{
  "n_head": 4,
  "n_kv_head": 4,
  "norm": "rmsnorm",
  "qk_norm": true,
  "tie_embeddings": false,
  "optimizer": "soap_variant",
  "beta2": 0.95,
  "schedule": "wsd",
  "seq_len": 256,
  "train_tokens": 137600000,
  "dataset": "wikipedia_en"
}
Each number is 500 + 50 x the weight over its row's rms, rounded and kept within 0 to 999. Layers, rows and columns count from 0. Numbers have three digits each. The size before them is the row's rms in percent of the matrix's.

# layer 2 MLP down (transposed), 320x128, rms 0.289, rows 221-292, columns 0-63
112:446492535492589430542494536549542522406509475549564469498409483489444530469574484444512558524576496527464477576561439500494613497473451502554480600488475466407500535565429541480502487507622539
094:510509514540562458458496544474467427433504472446545492506455446516454521539579462453512522426503435459575599521491518505572494518487471536439408515545535504502502541546435490523479509535521505
098:497528603401443484522506445414575397453417497428497469471454589469535464452464517637558471490556483463497469431485444559531441519505540509474506580531439440504461533466485470456534492567607514
098:587454507511470539548520604494436456504440559425490461501503542526486505524495476454424501464510537361586545485508442502501475575487518518555522571406546446591517548572575457556491416571517422
102:533683440442480488478433629492490462458526474544481522405471503505411496471497560487530502472489573515481541482454441484517457504530439446514591548498466493557479465517658588550464549538466445
100:546482519532535508542479464476544471553511452412515565523469506502498497428598400422451534501535484524461476540525521518413470507530437416535533480504581484532450544465570464471580416477550464
101:525484593512596425536459546611522512439539502456451429586484490398509467473542395523458477517509426475480478573499517486590428516419593492415484496531419553462521578506463534546500548505508516
108:459490486429421493465565573436488519490493464515594533507510495598518558500454463431526479494499508434594570460466484443465459492449540473568375558500442462437500588588495536443606500544469435
097:442534514437538540493614454473520518440562386580538521515556448504508490460550428551410506454529516524664447460460512474459415406494499576624504495434406521540502526575499533539542500508486483
100:472525501504582549542617439520554455553554563469483444514490477517433541492505431421408499477529467484499449489415526512526554444546546565471542608488446417510546445529523475500494527490430548
093:424434473461554466555491519529517599460524433533436497498438446502441512486422485370504518390456367499548488480410535538469460474450543605532558487518490531469457515506472468513523507517576576
108:554532533540633595538518556540490530501536390372527508403513503587456510522473504557522488568464596478501482426392475515536456509459567487473606502407522508525531557547616483525518534467504474
107:566543441515458504549578488444565528497500474474603543457522452514561492454496482451510561575500590471524533465504486537471483454546435527499464590513449508518478494388540428503488449509529447
096:539494488501426552575454485454440491512516535548443618494401424552547444402452432485559574568438524498484571491496624470584482494535472440565515510482475481480485591484452478533468510444433391
099:518523478538451463527439553549531538491471491480447470562481536417444567543514412540452512509433609514453473448465508428396498574571505460515497480553569474494570588442478465488495518595511597
101:504514467472517516495577493451424492533356392504446547436534500472583532493518566527580596523526514474460447533458446529417381522416493524497501450515510447445488501518425486487445509497444543
104:459469583562427479527562512430588433571498523529430486531500550525468489567419479498558486455555472509398474528523470508437462510489507530390439478461503468374417523453492505527542523417443512
100:401530481496507506478423561514562568483520495598585474553436467495548515383520492465439417425540528458512522530424477610499492552471533513409501457459529533475521480449453434542473538488498552
093:486503505475521508439640465539479612467543483519509525464499484466471480495515466438546522490491504515551488570558440508534431528548461495454498548535513576449501520534431512512520504508457505
098:571499468420518350460487539486518516420494548482497559555447437507471574440573527466541567455552483523509524567448531521494411494521515507526537586428600489462565607478519554437466482439558463
099:498483578474546598461504443510490440507438497476514510491552441524579443534452502539509537565408439460522510578490513556459524507480521596616513540539455557463477426577461441480598392536519533
100:437505493521531450526448481547536448563419545481461462554455507446437423463579421543491476560528474415540491467455509492425510443459512507602508514526472584546479519506426462521506572452422461
100:419520511610479516473531558505480535426492551440496578436578441519581570522530443472499410480495500526457507498447430517446531519432600603484505560517361550463435499580499556465445475438530455
093:425542512432481468500467478490523457392543475494596470401531562562486490532532545470515496547548517408411463442444610538461535451477416441501504482519450527471535465494481471502465549526548491
095:606450593590471552515560522490518542544410539475534543534512585545523523557556411463462453530547450489457579499493437522484533527525534499513558517553459496587488495541529562473511519571509464
103:498442453508434529588477500370546531540487485509510531530502450531473596529449468562599448574426493490550607578420596509520531587465447521477503502526523441471582591462404444564501463492509461
103:473508460443486545490437561472532534479464610549480506600608435488383528392469546533447472463483469465514510393391482528376568520494515465516529450463505488484572431498508450472447572474512452
087:512484431489543528478447473513500476483567488489458572530489400517493498464426524456501400517467486554499456509566476548460425491497479570482536471512486516568695478494616474508368497547393500
094:566558424579395485536474502515575450486585474416484504495510605533503542493428559584483512506513469457504573491435497566504531467464473424538561514557413577462580526513449510487457562497567641
102:508552528415513483497596461482462504525469471404492456519392523375516487421468528498501445478450532476533485502468514444573490453502447431457549548558540524554495576519468497551540497487475551
105:500487508601537532496531566563536428505394591435469447540571439602550622439523508500508474477486481380525565449422474531494495563422510544556516473490434537467491503514521545455531405515515506
102:459458580583505588512460580507481521513536465486490594518453529498489584423494497426581485603550492544516558557486508534448564538504508478537518509477606572471476509556489562556414488435477374
096:419471504473431534504446557378452497507493514406474564445547561494515650562432544446523523481477473471492500487451510441501515488583451537543554459522509526493436441409558400451431435483453544
106:543533467462554501447556553591548472433497423524399508543457469524492444435473466565613425561488484563389484522537468462512473545499571430488540625481492570486435451474492581470558381471493474
094:390473500504520533575528516544507495492531493485528436501384531490534493508525454486442392450467574450474404404504415514496470505539464492379542607532560417538482558456501469608486481543477453
094:499614578544553480538395576572514415490564608535482484444537471402512472532548548501503410445400541490526543452509493566448498503455496410382481486527543481540499487380473516492496439525507458
102:508472514532489521504533461521465516587602416438543429442403472408567441566520491419525491574549514573535400455560521554513522485431541554419463531523496478570465593506445457541499512445513649
101:502408473460421501515524491447516545488551573597458510456417408519515339501447585498516441526561487482379560559501437405387484485591499519420506508414549578484503481476486404534461488528480456
100:499425610489499535513502437499521557405471451510508616445485472446552506444531477456559506457493531631450522452564492551497463496520471527535390606389538455542469508492504454488392551545534468
098:474589488601426422530470450551526478466466459492478489604418502532503466523542516532423536600486439485500492451502496403474531510441473483552518544551492570550469478475479633420459499471522520
099:525475414419533543388464409474446410452516507431550528500516463525422508532562406507583606555455535501585535584537467560439546654552428461471511531419475526467461478481360497497562507532501476
101:524470480493422510503564456465517510524458498452558501510462568399516537457454518504502548593406440563550539510399472475531528589456544473539522477451544567454605499475630490535572448490449580
100:536524445539502506388525506524469454544427408513523520561421455546393523515480495652492557558491482452566479449475487581448465446514450499564557425541478566510518482522534526507520560541493487
099:487481394494348533556653418489471398529496508441487516455484478430455395480579426393493545465611528443490493568543485495466525458470462464457500549515494444551465455527485518524481504507413533
099:481468512515416467582508476467530518460510534482534520467517387565465513457504516409475551478529542503494480449570435545460557435475542539507455548459609451505477574488445467472450531466542520
104:470517479456529436488541502478542450467463487460542430488392473442463520441503451471521564535435637397435569574400541415492528449522476422487475480493428487511486546520521569558488466492471541
100:539459438520529620456355601465498496577554566404545538432499430556503548469451494521492595470527480483587550543484509531460491585536471607520473524505586496565516518431547554497497548480479483
093:501520450600505442571515502578523489469469524538476521470509542478506581442557443496485497535441538402561540464511494622526573496453594452498469542481536532387566433490596542484538532520495450
099:598503514557533500549556555527556476503520504524452453491464443518482403438458528587502448553447447442507524512502495573497540553560545557424431482492487475526498471638441540493569509493448526
104:499510458458406527466605588560487524526514522395505492518416439445535504448521526482416397522566533441529436488577476578494475408469495492526534564468586452416510523478555453446562523446560452
098:592503575448515512559484512534550437453565593452552545518509484491536438475583455383490432539524537500472453474529536415476513411428464398443550549494563512458524533514525494503561464580509462
104:523499532456503554526434421601454490614437511560463546501503437486425438496476503533533499518482450512565453463507472442526541530524440462488484495436548400580509564527460442568479510484434592
110:560481432544507493536390532442528468520500492518440478596541574516412527528575524517542473529438501468524601492530376528509434420479542536567480498429466475505569497548452580492433479438523481
101:614542528457514479524523374436518465482531436548457522480481517554620448545484525456498559477464529435462604532454485489510535458459536514408658548491488463470461580550585513547489526570460410
099:531446571608501582510468454464500600439503478557463516455451466510575494508420480503495520478559489433582494541566499465443475566524512474505529598560470509470515486471472567508509498482556498
097:487547514564517546480471455413527525444499423533453539496523447500494458562438496466486433367495423509447480491542502625550554442506490510480476613563545534478506462439504540560590527409550516
103:527499478543449490550472474575469417572459469455494448579505491485476500394602448502503510491551462508450504497479486473575565541566569468425489571508491497539494538544509479502540473484450431
096:562482495469516466411471529455474525547485446496451588400527526564500521459507546550542536458399466494584533505539520527472412485518551497509513519534434435577605516574499465566492441545533451
089:582526529484506496440520576424533552446518496478502532616545501471443474504515481521514471467507585484437566491486477587581420534425479536546439424513550451547549542480448502548505468490537438
097:558523477516568539577369483470524534568512574538474463465573590527446476462527493525561541466496472572459426509436475458468474520478563509512525520381496554584590483575534564457428481441515416
100:472557540516543468507447554408519521549393550389416594426517410487481586536544470586489452495521447502448449443504437458466457534502474456508557512476512456405494500447531605526534493354497502
098:417459417525531516428488525431450537540478364509477538479434567448533568494538540513585452529486520552461493471543489479471475557479461497463574489505476540460513407482511516592520507533505470
102:476455436481527466419546518536484488448604448500512533550518360397475542490468595529491460484463482535461408495481562628504520464527499457572462491534502435572455528361438541521559478497523578
106:438428586537564528553565374558516558484480571445444484526558585501515529538446470519487480484520422559606453458452529514394573519500526493542466450486530410497455589456526604442412550477517525
094:407455514523498539463456530466525477375523486474564490500444530509492520485495520568412540394441439503410513447525450485543541491555518568526477548483482508523467471589550405467532556548510432
098:478450409458609564474503561450514532444464586564527404436515520436502490530482464524500506500531471578411511548517643556493485511563487474463467496550493566492511466540468539556491500531503420
097:518551494571587487490534526454422554507536541494586488495498495469438526466535600549451505586479464542437495476477522436516601496551371492388520445515599479486427542491521499524401528478457433
098:420474513491367496475533414509561547513476438587465417476429494510467512486548566497460397478554532501464517412497524504506547445549491517515545493525462491491470517443567534570421488490500503
102:458545488445444560567503590493508497393486566553594514474576442465429503457421462492533544461518536583532599519502479493459503555514492536562451473484491456486519453544408530495465484588396598
104:530515424553535509496489531426518444472533608428538581401486478470519383553519469504502558585480500445353538445466546518489486467564461539493445554496485512509491501422481522462558442595471456
097:479558500548559512550552511468541500524465483485440448452583432400573503498545457464555519481438497496515497584563433510518430559513564499420505434545536492571481603511413504547493529503570606
097:531492533521531597527483474491490453509511524516539573477535617439476437621569477479465481512540523555500562513679515599567577477566482556410492475544535416559511461486463442499553502449608484
# layer 2 MLP gate, 320x128, rms 0.315, rows 222-292, columns 0-63
097:570471433488484529504492472414439473460443358536469498481589540580506561603519496498570600415507550401568496449453525550447476445536505518536493549512482516492450413378422556501545425482541501
102:597468459448503409475467503440488512524487509531524531466465498434542578560475506542495447463468435496562442520441513448488523537465470567446511360540504514518516472412530540585546474512518538
091:515522501485519514471462531524480467460469530512445411439477502461541483492437493427461499520455543538467409433515400510565467392564526536475511394417487497542517583471556587617461495537476533
104:542475489517528509512470538487588487579426524507542417501493560467477505503477484575447574512557530525448539574547482388513497486486515551451490517439548462498510521468487530468482576499471603
094:464463545474602541488602429413499471547446486538418458549482493511507487485512447547443548519556539611535495494500420554374428536471411533506523489435491465484477491445577541543594477543501527
098:450541459498449552447491456511395528529559385445530431438566514514593488365542607458444468577543530580498475552506500474532572487547465507532519458509515427460516466436534449463423491500457468
111:449418474539478469445569473459387517381479472439457490461536467515521512469559583418452502439442512541509562464463430417509473488506547457559499445463529429474556426609495418497506463529555449
092:580404490494497562521544553518546551471487499520433584565476606542535508448493537451555445505562588529493426468595536567494485501451489523529594492474522516454485508488618475587492463547462492
101:565485554504539474545472374534578579504463429383507403531535499561408440446338545447513572468545482438534489545491511451543421476596512519434525494458503543480500409504432502572558477437507487
092:520549535542475431479543485385453453500473496456573420531491561470572536600462519532583596514522461543432499529502530530487513507555444523503461541499626539478509447576504453478508494505473414
105:556480480545464523496516536468523502531423440446484507460472486434426548433480552508455447505471458506557504333477381411518533487477437527454494532492514501510596548528557521432533507531436464
104:514401452449486467522582444485467480553483486535538462352499436534498593432560503440477476470470428603456479528419497411507458492402468540485447607458486493507581546547589527594465471563529438
091:477417446474553518537542443476532555533435466483548444529454462428540522457498555596442423427502534579476502479482423509397503547421441490514503510465536483453454519521454499558417559507570491
097:512477576446497464454485426461541419440443478501460546496488412529473446472422456474446443478552454431438468463500480431430492519474563494432628496535467426525497501520520443441474484585511583
107:424548477448462586535474574476404501563471481515466465558430449489440574492519463507494428510521442545488426510419559434571497540508481484463481527370539442445539462504445578523370545488567516
106:453498503442511488561503557497459537507440506457591436526544445520516497512538550566445519360530498464451563509468481515583428518450576478415525405490517601480470514420511527505578523426366432
107:534484440498455578465525510539481511517566409455598539497517436477548553582409447542502495500522471496451535531423507431476481503522487425487521462442533457429449510460408543554441506430497519
122:458460456572544526545493442435570500489509479566548485543557490530435533572498517566382553462539485598490511534476600535497445501434521522478513441506483614478596511504535472488586458437381471
099:466497449466539541459477560597489498527413496502600574554361430546432565395499440519544536590495528481534495501520520559487484425487486468524509487537500487488568587455562492469552534481557536
096:481503413501480570427418468523471472504512466552468446415489548451520458551479594562437565464540465399494510537450504522487433527493568481394445427508516522497536483433514466500454521435454494
101:539469478515499555401432485535494453575466455480495569618492450495429501474484437432449519526433515481447545500462513558506376533497619536494604504527459498422511462544474449436473483504486562
097:534444444492501541533446488561565427502565517614407544459513424520517425419436490538414419560543460590461477511473520550493439559561519430513443428563502439482449531525553454533430590523498444
104:488400483460493505561504435508467428510523469499569597554496463550473479453482469547526545548533388596388512458573482497513463485546488601582557402484572488495482441581541464477479522463450477
098:458533494457539566449536505403415540603586507573466457513495536425475557512559552521544525425474503493575487476469524530508529362524492628473505592531471454521433510563422482506549495539376471
106:391480513463424531572566461590522479523514567432524444411512553447474414406502526540563530514494503460488510558445428467496533515545464542468471531558514502510488503610490592514535406502465406
100:490559539391455536526527461630522552512528477420553487485524555435532370549538457436510466489469503509567465523538572509519439582506502591529600476472560521537514430517427600458417451490566449
089:517547402518508426623495608534481517522492534507514534494520449483467524454514516527506497490468435475528430524413328494468545464527426461408498484562476522575447550513446533485556447494491403
110:529404459515420567494583557494493467514514474514457508546445554432428442485509574479417538521441447578511505374439544541558518464534464506468561502553513569452620475525483572461515464533515541
095:565392512427430558451509514577517456494523547436437456499452482485501416555496509516563468601424565527451530466480481501521526467390427561524475604557536401533506496516438467533555425562518568
105:510549623497457540485509463457492488498453499484472540414426507486474481555498439474566534423472544485457527513547522516507503490482473456503532564464550557487503521599514545552561502475450530
096:466513521489400469508533561471390426530496516504485498494529507491430508448503509555526536531550560494424523443488497479546470466542523508438408530566465455538540528425493551559494580527461510
103:499439418518514469586468547555519581533530512541501476404509475524476432537490455482541528542574480530547468529432500380536586510506444501446467571473480537571565560420445520492490585385463448
108:389452516429521539520525587499522466583486510466449480478364572438528528535517462445461532552526448524455436476513563513576593499501391572627439547505502486522617522477474582508563536482561504
099:492538445514593495472406529462484524474489575533542511483504464553577455569542472459496401565420495518517475578525472514453528561489551441503418430454424529383485542533535471586530518521447607
099:478524573521527492525483469557492418536544465506404514512499604534476506542494401430505519513461535551397494465491552617497531459529527602513406522460508507480481533544515484644525503529466515
101:534535490525485481493513429494467463501461436486461523404567630621470482515535465560526451517479479430469542557516510516542402514522437445422509536521492526496488376527410526466538477608486513
109:565524517475577555410571554490529513432452477499529477465502442442525495553416510556471472496491463568378568471434454471432575481526490488416597442568430485459535534491499459434466445450450525
098:520509499427498475555468525513555561562399523499486596474469617428486435405544489436422452453581567458469466464452531447499444472542570523525498509421512497494412541449448465578439511513473495
101:484471552549461606502467496517412444452466473452505469552412422537488492511460558507459559487537526397508487525500576407493535557398500550546539538563574543549561505444567505451502448535459539
101:447454457544462521430480459486420465544517646495367661458502494461462510494497508431510463498462533458488429548532497538491425566467487532468480435537520481504523526534488654483479454543469495
108:603468538500486499561503432467539593568469636560455502523467417507534466449487452494463423597497513631505485497390481455528537515473490644452528561553508396529508507482521540450510481534481553
102:466418541395520431448354492437488478525522447491484487551567562458508496490471495493491530483500517499415525497513486447535479594509463546468608507492596480524483447436530501530482492523498559
103:406442488546548513439447487537445550565503471525555436570474363461525548447446426409474484489479430550494504575556469423479567555492465456458545403542584494463509482589519551516482461468474558
097:569520459502441413512609578465620395471433465511477467461533459524551481460521567530480459528504544428529521471526522522524494581393452557591541528537467614466476501507474511482455407480446434
101:569514515476415468496468425540530516493507421448445521475492542602393482606448500503493503464431518574506567576461495410500470490483476470560509453432472521456487534557575476450543463466526503
100:477472485549465561429428536449354499568555544402398414497576482497494425491528531466506558550540540542481442422551528574556530667479507551529441528567488435413506472466466457471552521485512523
098:515438599489526433473545438500548470498499515548438467517562465580462492504541500512505527516596541500477510465494523517501554534417522521582436553323462430482461606486459487618427535571593511
101:421505460525505551459503492461493623455516498439435538504453521504410530468502465467487561400484485385472535465419575545419459474456484507520490341481452508455422524594521530555498581538521453
096:483495406478499538499563504471468505520523442420406528463482483523486514518377607497445566458471445570554550561467458424477507417519502448511467614549519537415505372422470440606523446556479520
106:520465479503475451481547530425434465648519475532507513436482551557509559471502497479363536519441538492521524472572440494534516627436451494512426542581426567534487616458546463445435465383523505
100:532434396455508519506524522561480499531513477511433445459546480403445524536459601447542495518500466511477563498416609516467481450447510501575512560417463474445498534528472493509469571476469462
108:332441560511451521512427558520490531499473478514535496458428463511397528542376436499487533510436531555491554502535524591465455419541539519551545481567538493453459495508488507483476555557414335
107:537537410485437548409523569470505619458559485538517492496506507510468499460535445563481554472553504457464391503554575348511551493497541492497578473451470526498432506551543458397437434516530556
109:454520488450467500432524516498478540519476421406487589450608556547563526516370425437603509476432547540449456456599520547475536520654476434494495503545540510551529436411443419560534500467428536
101:504498539477453582492522465499458481528557518443390469475449519492417465451588488520536500475497513634456618472541594516456433486524504497482561455488482384496436451449466433419490544469538550
102:459536454477523435437517483529453526518469495463473502437396406539497559507542614548479420537520488512505546459559476536554550456522479503480505464488615505522512408580462435552427563451535486
099:351521514453540496415540496524483459542487535393497524427481600400540516460453468459454601477471412528534493473484509443575511446524507405504497496503580530424451504494450544373437570455511464
088:461502563447517534478467465535413472506444454511549481512491472440508611521489488501523563537520462505435607467489492538473509470511581519443499413482516454472608534478490439463505499355384471
099:509527528485580558445459497601506529476518500506549443479534470424594446498440500486445515499478530551447485427507417502445442536595553468472499388429522547436476493511426551498455595523500421
095:546520487473450407519521500493542551451394516535536613497422507500503519469513509513544346573490513506510444584460428479419417483516536480495564489509489490589524443408427574543522522481565552
097:506455491530451523533551508536483441433436537456420515385546521519569516536563494463521496479411486440490471591459547432572593524464436391464536516427542459543496534552518503583557477577432453
102:511546369461602456527487511445528483533491575551436559455436489504452514482549570416426478548470485445468550520407467460522509516455590465418530513516494384533595500528551465587526527497487431
096:584492519487492448523583537485524463483508487514466524413456557592453565599419558442485494538501471487499551518464605366478501573519503491427451505501569527504470512503529452476456507538472506
102:450486573492488442507548554431507488445519487466466584507404530463557540472530485421544450544420446513398584520556411511548453438532501516551536473509402517492424558444570490562574550471560512
102:567405513498497454562481483479522485630534460513564435485449533531518500475512444482499512469571598587503485434534511537461576527497427461626452488417490496479492510443447510528499420455494443
091:468437492494482485472561496535498489649475586444394496570453460494506506404560515411592587493554450527490571578491594508522504475480489571507545491422527496473480518514496524533498568492547540
092:411450557486555408447564504440509348525427525523589536512499567511519508509559486457489523489573464487378446448460577479444380503504480539436520541422565505429498533561418549522552507501440511
092:501473533466569544582461532512510437579426405406515515353462498478521610575439497479571409464462487472540465541508457528529582430566464566443541527521497453445472426513498477553561549449393533
102:563461471482399563478490379513461522500463477510587521476422528506554522516519414465567545503654534544453412513578450523491452589523584490594554427487482534473417510540506430484479408525550477
092:417498367576487486506516571593493473574477459547497505493484441535514403516537560442550510441438602562549558530586452452476574531446473518473450588503500525540481582584480420452594447530424601
095:531451449540380430471442444499538517505499454466498534466477517473494585512520547558587410511524526599511561558483385470583510508421560531529507465449455605583515473537548403500554595490507456
# layer 2 MLP up, 320x128, rms 0.319, rows 222-292, columns 0-63
095:427461526487475534471506561416519547529475477501461492574535455500501488569497410537466481454538453464494533437481507492470407473489514581463526525364572523462512399513407532469578485505599543
097:499501461485488638459623573484470501466563550525482484540542488527437536538531509548555635561426529476449529424555539471424523498483524451551485431457570527491482530525429460514504480424460505
099:493508445501396551467548530477498523547482478500467496616528564588500526517498577541503484459591529490437534479535534519457488501443429515511451554596529519446522489481442468446609544488466514
099:510533511510442423482476469487497620481554419556397518476641492469428542574516408491486491610460594527483546493526461503538556509497444547368561494483479487457512472494485489455455484526463596
098:568511461420604591476606469471488526543416542567451448542466462480468558437523532463534573502538543514587390482554484488517525493490372470546576499408468420475510510449479502511515433523470510
101:411550511496462574531473534525484478464594488407531460428472511442586510469476588408479506542465497556540439554440523512503501496510521491514534483501536463559497539455599364518496505601497524
105:468493417576485502458607489473474461464520527473543571441521554537513473507549575392473441540468557484476551475437453484567467492480549513478573494459452489551508507620415526519497503447556411
091:494687488507534517507437527519528550500446517465432574584508513390413500458662513468509496541487550561435524534577445480443540454420566540423504593455505512529510529525507488526477567403449559
102:552488469538561542542410602440511584427481456543514553499472481548494529406451536553554495490506482454500545468459473545494512500538541487490554519509476432451482456472503449579523524429520475
093:461547572538471621446472564418457523540532487515564364543513546525529600534516512567503625498479473466526525442502543497601436510524521498494487566479535535495436451611548447482468409571474431
111:513477643492480583526577476522555418503432513521507551438609481539529575412561560483452435447489610549455470508482438440524498552499465571501590537487448436459549443584416516449450480476572475
095:519496494581493486458464492471463457466486471416584620586489493544532544559474504534419491452425446403535519496553474444497479591529452511566475473460484518572401444484469423453522466421601527
096:483513528472565402500485510492490472491525529504429492458576490552509468592561455523562531598497523418488454474509531530497510491538453536530470423579536501537469494393524484449532405473457518
093:555430446594484493569531559595526596514485551464554478506538521463556492508553518486513470511531534585535525480518596479549479441519502572592347514480441563480475481421532558584495471586558469
101:548455471602573455539591471493536448491481495486511514499574553508587517481558474484453455570390558455465525489467491494377423377511501450505512534613458601482466464540525444505500481534361535
115:534489547448541448531573527589523476535412565528536453370635490466564528526467530571536558513561524543475513476501548572464509432498551546563464397448415484499400507466527473489478541510432421
104:507469561549412490500528480594463476542369478523500509457478481489458422453476596502553543515496542517516435536483577464451525543577436495591515583494504539582490477583506534421593497618555469
103:491507529475497449497542591602451557533499480448405480506505422511520487485475505444520521538551517435468529416498398448547526545493487487571478557542536436469518460515462581452524524484590553
094:456505496488542476414541429495468454464472516510540525551413505539455563473498489412506597524544501497513555543578515569560417485468529509422552488512511568484560500435562511492494563501553515
108:554507404459442413558491527517478571456561518450464500510543466556465565532498430621539456563563517532570490530533481453464535443533435455504453458498614479472583510515446514552452469542477437
103:450489499539514501494458439547546420629424520518589582541392436482458542480515443480453503514428591377499538499484508518498460536552503512495565493437519545539560493588477497482496530490434481
102:609588531487516464600461446476464591511452428413615470512465525464480482535457526443520497440472578465610565453551436502429519455444453480412502495498568599581569519514437498446534438545466506
094:503603542509514583549503399461463487440428488527556482579479447476500486520492447410493450478509354572462465459516455488501407510491537510550539486507524404527514447544490507538522440458427554
092:605536537470475517414501480464482499452520481473522508498593517543448488473472431474489492474454537559452551506486460457485468568485502357499520448479497627447465519484559483425359436451552490
103:452584509465596399533578482473474533461464573433437457534499497472569509606524575571464557513403600521539448538549538549430543521575427542501431585526532452506504476487466432555571501469491544
101:514465483584522506420540541527445450495460408559502433450526394421562553444415488505519545508465565517433436446489486543546673459458419416514477537482416411514470461508539550542438513501445449
087:516539557528467512473509439438501477416483566533469466466491519516416491522487500505453538463496478546532503575523551518500448506414595547515519443452441404503526432453451438595509483507505583
115:532446470543423485484497529489503461584535378446465502513369553476501491573606502475505496476554490534558522456445519586533525390489466431418530443544416520412555542526531445497496499479518536
102:474625485518553472506639461477455519513571418485512529475494523471509577528587519521561504443504460508399548460442518457498440440569559519502448442433484531500466599430536524363359516593532507
102:531490474495548534429595500463509425579442478360466549548518491574484570530509527489496515491523514496484453514533442557489498515481627446521489587511556436484514579463478495419489519488463548
100:421483419569518444576548454433522516451552515629503512501532473538468562479626539466471466549399585509542465529454533445564516459502512551571426422474493540533518502589466568507462406565538524
096:482511485503404505567478566404582558550508531549412512515501490495467481518536468449543584572498502563550439501462466568525569552487440533519480436442521509488510445446519386504434484460449514
104:538558553563430568429607472507430462547528471592536424495591510463557438427524436483478584534518498519471495489516568508377439517501507503444498525453597524467513420495526518522490478496431553
099:546510538488453521417557494505529464489487544541552544466429526489504520437466441490610464477584601434539484545448477494451523487503423533492550593506492431582507521528510545499476506502548412
094:555511459444491528502472486468526565596498589528553520486443414484524561498558591532451508511453438565574505532479374421532446484482509454545465496422484482517437459472528571523492517437525546
102:441513566486537523485531587433511520490493456507463462635460536508542465500527531438391504470542516536532542440493449518460466474526466502550528492480573541480463595464509547595547559376532536
110:428528519460527475466350529486510477545543449316478402502401454492508488530428432499592573428544525508527515404489533622522499523526566484511467481532484570434522504430429526553495543422490442
094:468469530500554435590510573376534431486481539513543531498518467468486613488585587463461454467514500567529527406511431459530518493477540560519470509491460367511446503522583487566547471536523495
108:491458484491456539523541482474464427461513462525470502531392533560470513423457507529456532547541529436454506505518621408561510599477543599553531606548463504530444545461466477452503463476426510
099:453528467502523613410434500536463491495485624464385528426499517418420521477482495485474550554518530477397559500524528545515452518457414575531527390497421461472515472504476602427480496492447535
107:511566508540485475569576552517482448567478612485475546568514676511453417434549571489482505514591534488454488493594496547415564507569449507506562533432507491541414617501366503522581532549431452
095:565506537539499584473561485592483491370540538504473496505478520418527562537453554465455636609498490409535586431502437478538549408537521432590462536504457538442486557530535501523541522538479467
109:452464541413488466491575495485504415501469490501505431515423471449438456514488466471422496516623451536489460480453494459537484443474502418522473497496481542554538479511505419592448580472533482
097:512448427433432499454457532456542527518399459505487505609479436484530574523556595437503468434501483441569500562414541471487477525467490547452435521517509508474480529480408569354547408537459509
094:483473519553463470518490511458492556472471500570355487449513497557528527568542458517462399504549467578451483450464522442529457479503477551509547502491527519486448545501414480543515544488463527
097:473472522539551490451561454512615455466508523579502560458486452568524589551504629552470572522573503478457547419549542409453457415574488445415491537539436502539475504548496523467560486432475453
099:539492459531511557479557553496425530456558475542569512600533383497454565474539458491616491500504457448501571509421456475507445598547584508503470522469526453591561510505492491468493510504566508
098:561457485545558445483502449583449517461503549487439519478515544505430518468392600538421445484446475506478519575544474449465548487565559465497549492413531490436522595489466580541537540516482540
100:446507454510480516429526531489530455549428491453397559498598462471487483452409497495431527484539427579446544345477488539585496512448456471555498632441418521532426482478460608536539538462443551
103:528623430414480561525521479568451588487560491509439575516530481509552567497435499537529367449565488527489477477512421480502483373537557492545543451497539430486527432518483580474542534422523495
110:446501470414535400498499479528578448507527558507538546524452504474520507434540477539434510499505407434454487489519530603466488505633514469440498534489554468465474551592591484575529485478372558
105:519495510435404571472431531454525443587432465499561490526520488627430575491411476473548534555411489458491490414454500552481533471607639471472504474497469526437462389455439483514464556533469429
104:507424443523458520492496577550453549405432460548507508533534567555392476541501462485409503582490431469535554444438478449429487524554387419481467423464387543496577463522517512470421385509407531
106:479486523499549449515455546482481550592508414445503570479486475506409576457464545463530476431463503536565445475380494528514501545561541481510455575461441495527498531502503575503442489496445391
085:499525521459528432548513518442454530517579483526519488513564404516558533411510478518565530472400560567496534552493498520542492570407612518453480516587382472474485484540587507467533429535456535
098:559535477512444504458436507431527449498488449528509482522550573427502399547510512470545594449571504525439416443441522568506492522422567446496482493456490462536579477413502529465443555511483493
098:489513536549478549609591517514567506515544493516488420495507415547446588468527611496456512480466541462481469563442497516535478473561503496430526539428510445547540469518493511615578490465589469
101:539542504528509501485564508470541503450553561406409588491466489441552426490513492525531414522430533449552403515556477525491488453516472493414523581526506412549384506524439580534441508554637553
101:497483519444429537493503532572554550586492579542560488486579498502478467513405462545495432516517526500406426454438479462532428454501460470453457504461452454616439478596454413519519564542488463
113:581456614500462456525527475471536580525528515544604439533477526420476496505548512538533491504517606510461477570489381578516541531546503557506493481510523502496446517519573476463377534562471438
096:609474591581483516485428476559427489515552447586508427479519526525471537545487415508445555483566534410506469549532474539486466461531539542459391574619450553446560464469473537527500488481590549
105:490576532541488519495541499514498533553479535582514569462603457418509427579585434507478435539443485531459571439503425541478547519467469625571507510550581523486466526487465541530415450508498531
102:503490516554586434607453482445503589511502497516442527475567579518489515449522523467529524421594408512480511371476483572438561540490517574561435538548524440489422547439422599572440462592470482
096:522530520502506603452454474543541486480550470502506485508536450596461498454421492541501428442543555502546471472417561472389458523422529531454513536503537412532486541489497583461530487557490506
098:535466509425532374543560402487485502461427608554455472486509473551534458468495452565502441453489603491477452495446396480400504517425500573468491502559528481480530572462423465509590538416524457
093:521639470558436531515430432479546538485485474445556562488555482429526458439491573487454426505459549498474518478495457479428463500545577490491528518578545550551521482526516479489485391532513518
099:440470518472389560500482546526454588501504509545487511464474466483393511492509556583530580534445537516490477498475417524524578459559522491526466505489461492561500549486589426543475589455429431
097:449497461541520396433484464478505529365532516584540495522533511531486408459548438463515467548502463577473530482508477426549507453491520499497460506569536520542536527398410510484452475509526489
102:490459499471517417411447402409505452427512450559479574500532529505542477437518562527441471514579513497491550488532494510528424615584562472449563501378467512461446510502521556491502520606432445
097:518490391506486547463503500519493474451404443476548537482468397518455439431474607494541496437573430539505528427455482441514464551455562495473552532537449577547521551594456465512492537463491495
095:555521503518505530556472541455509431542449497451516423517499510401546540581568481557418492553539489534569456511518545575509487460505556604539457553465508487474458471497538524508480523601518526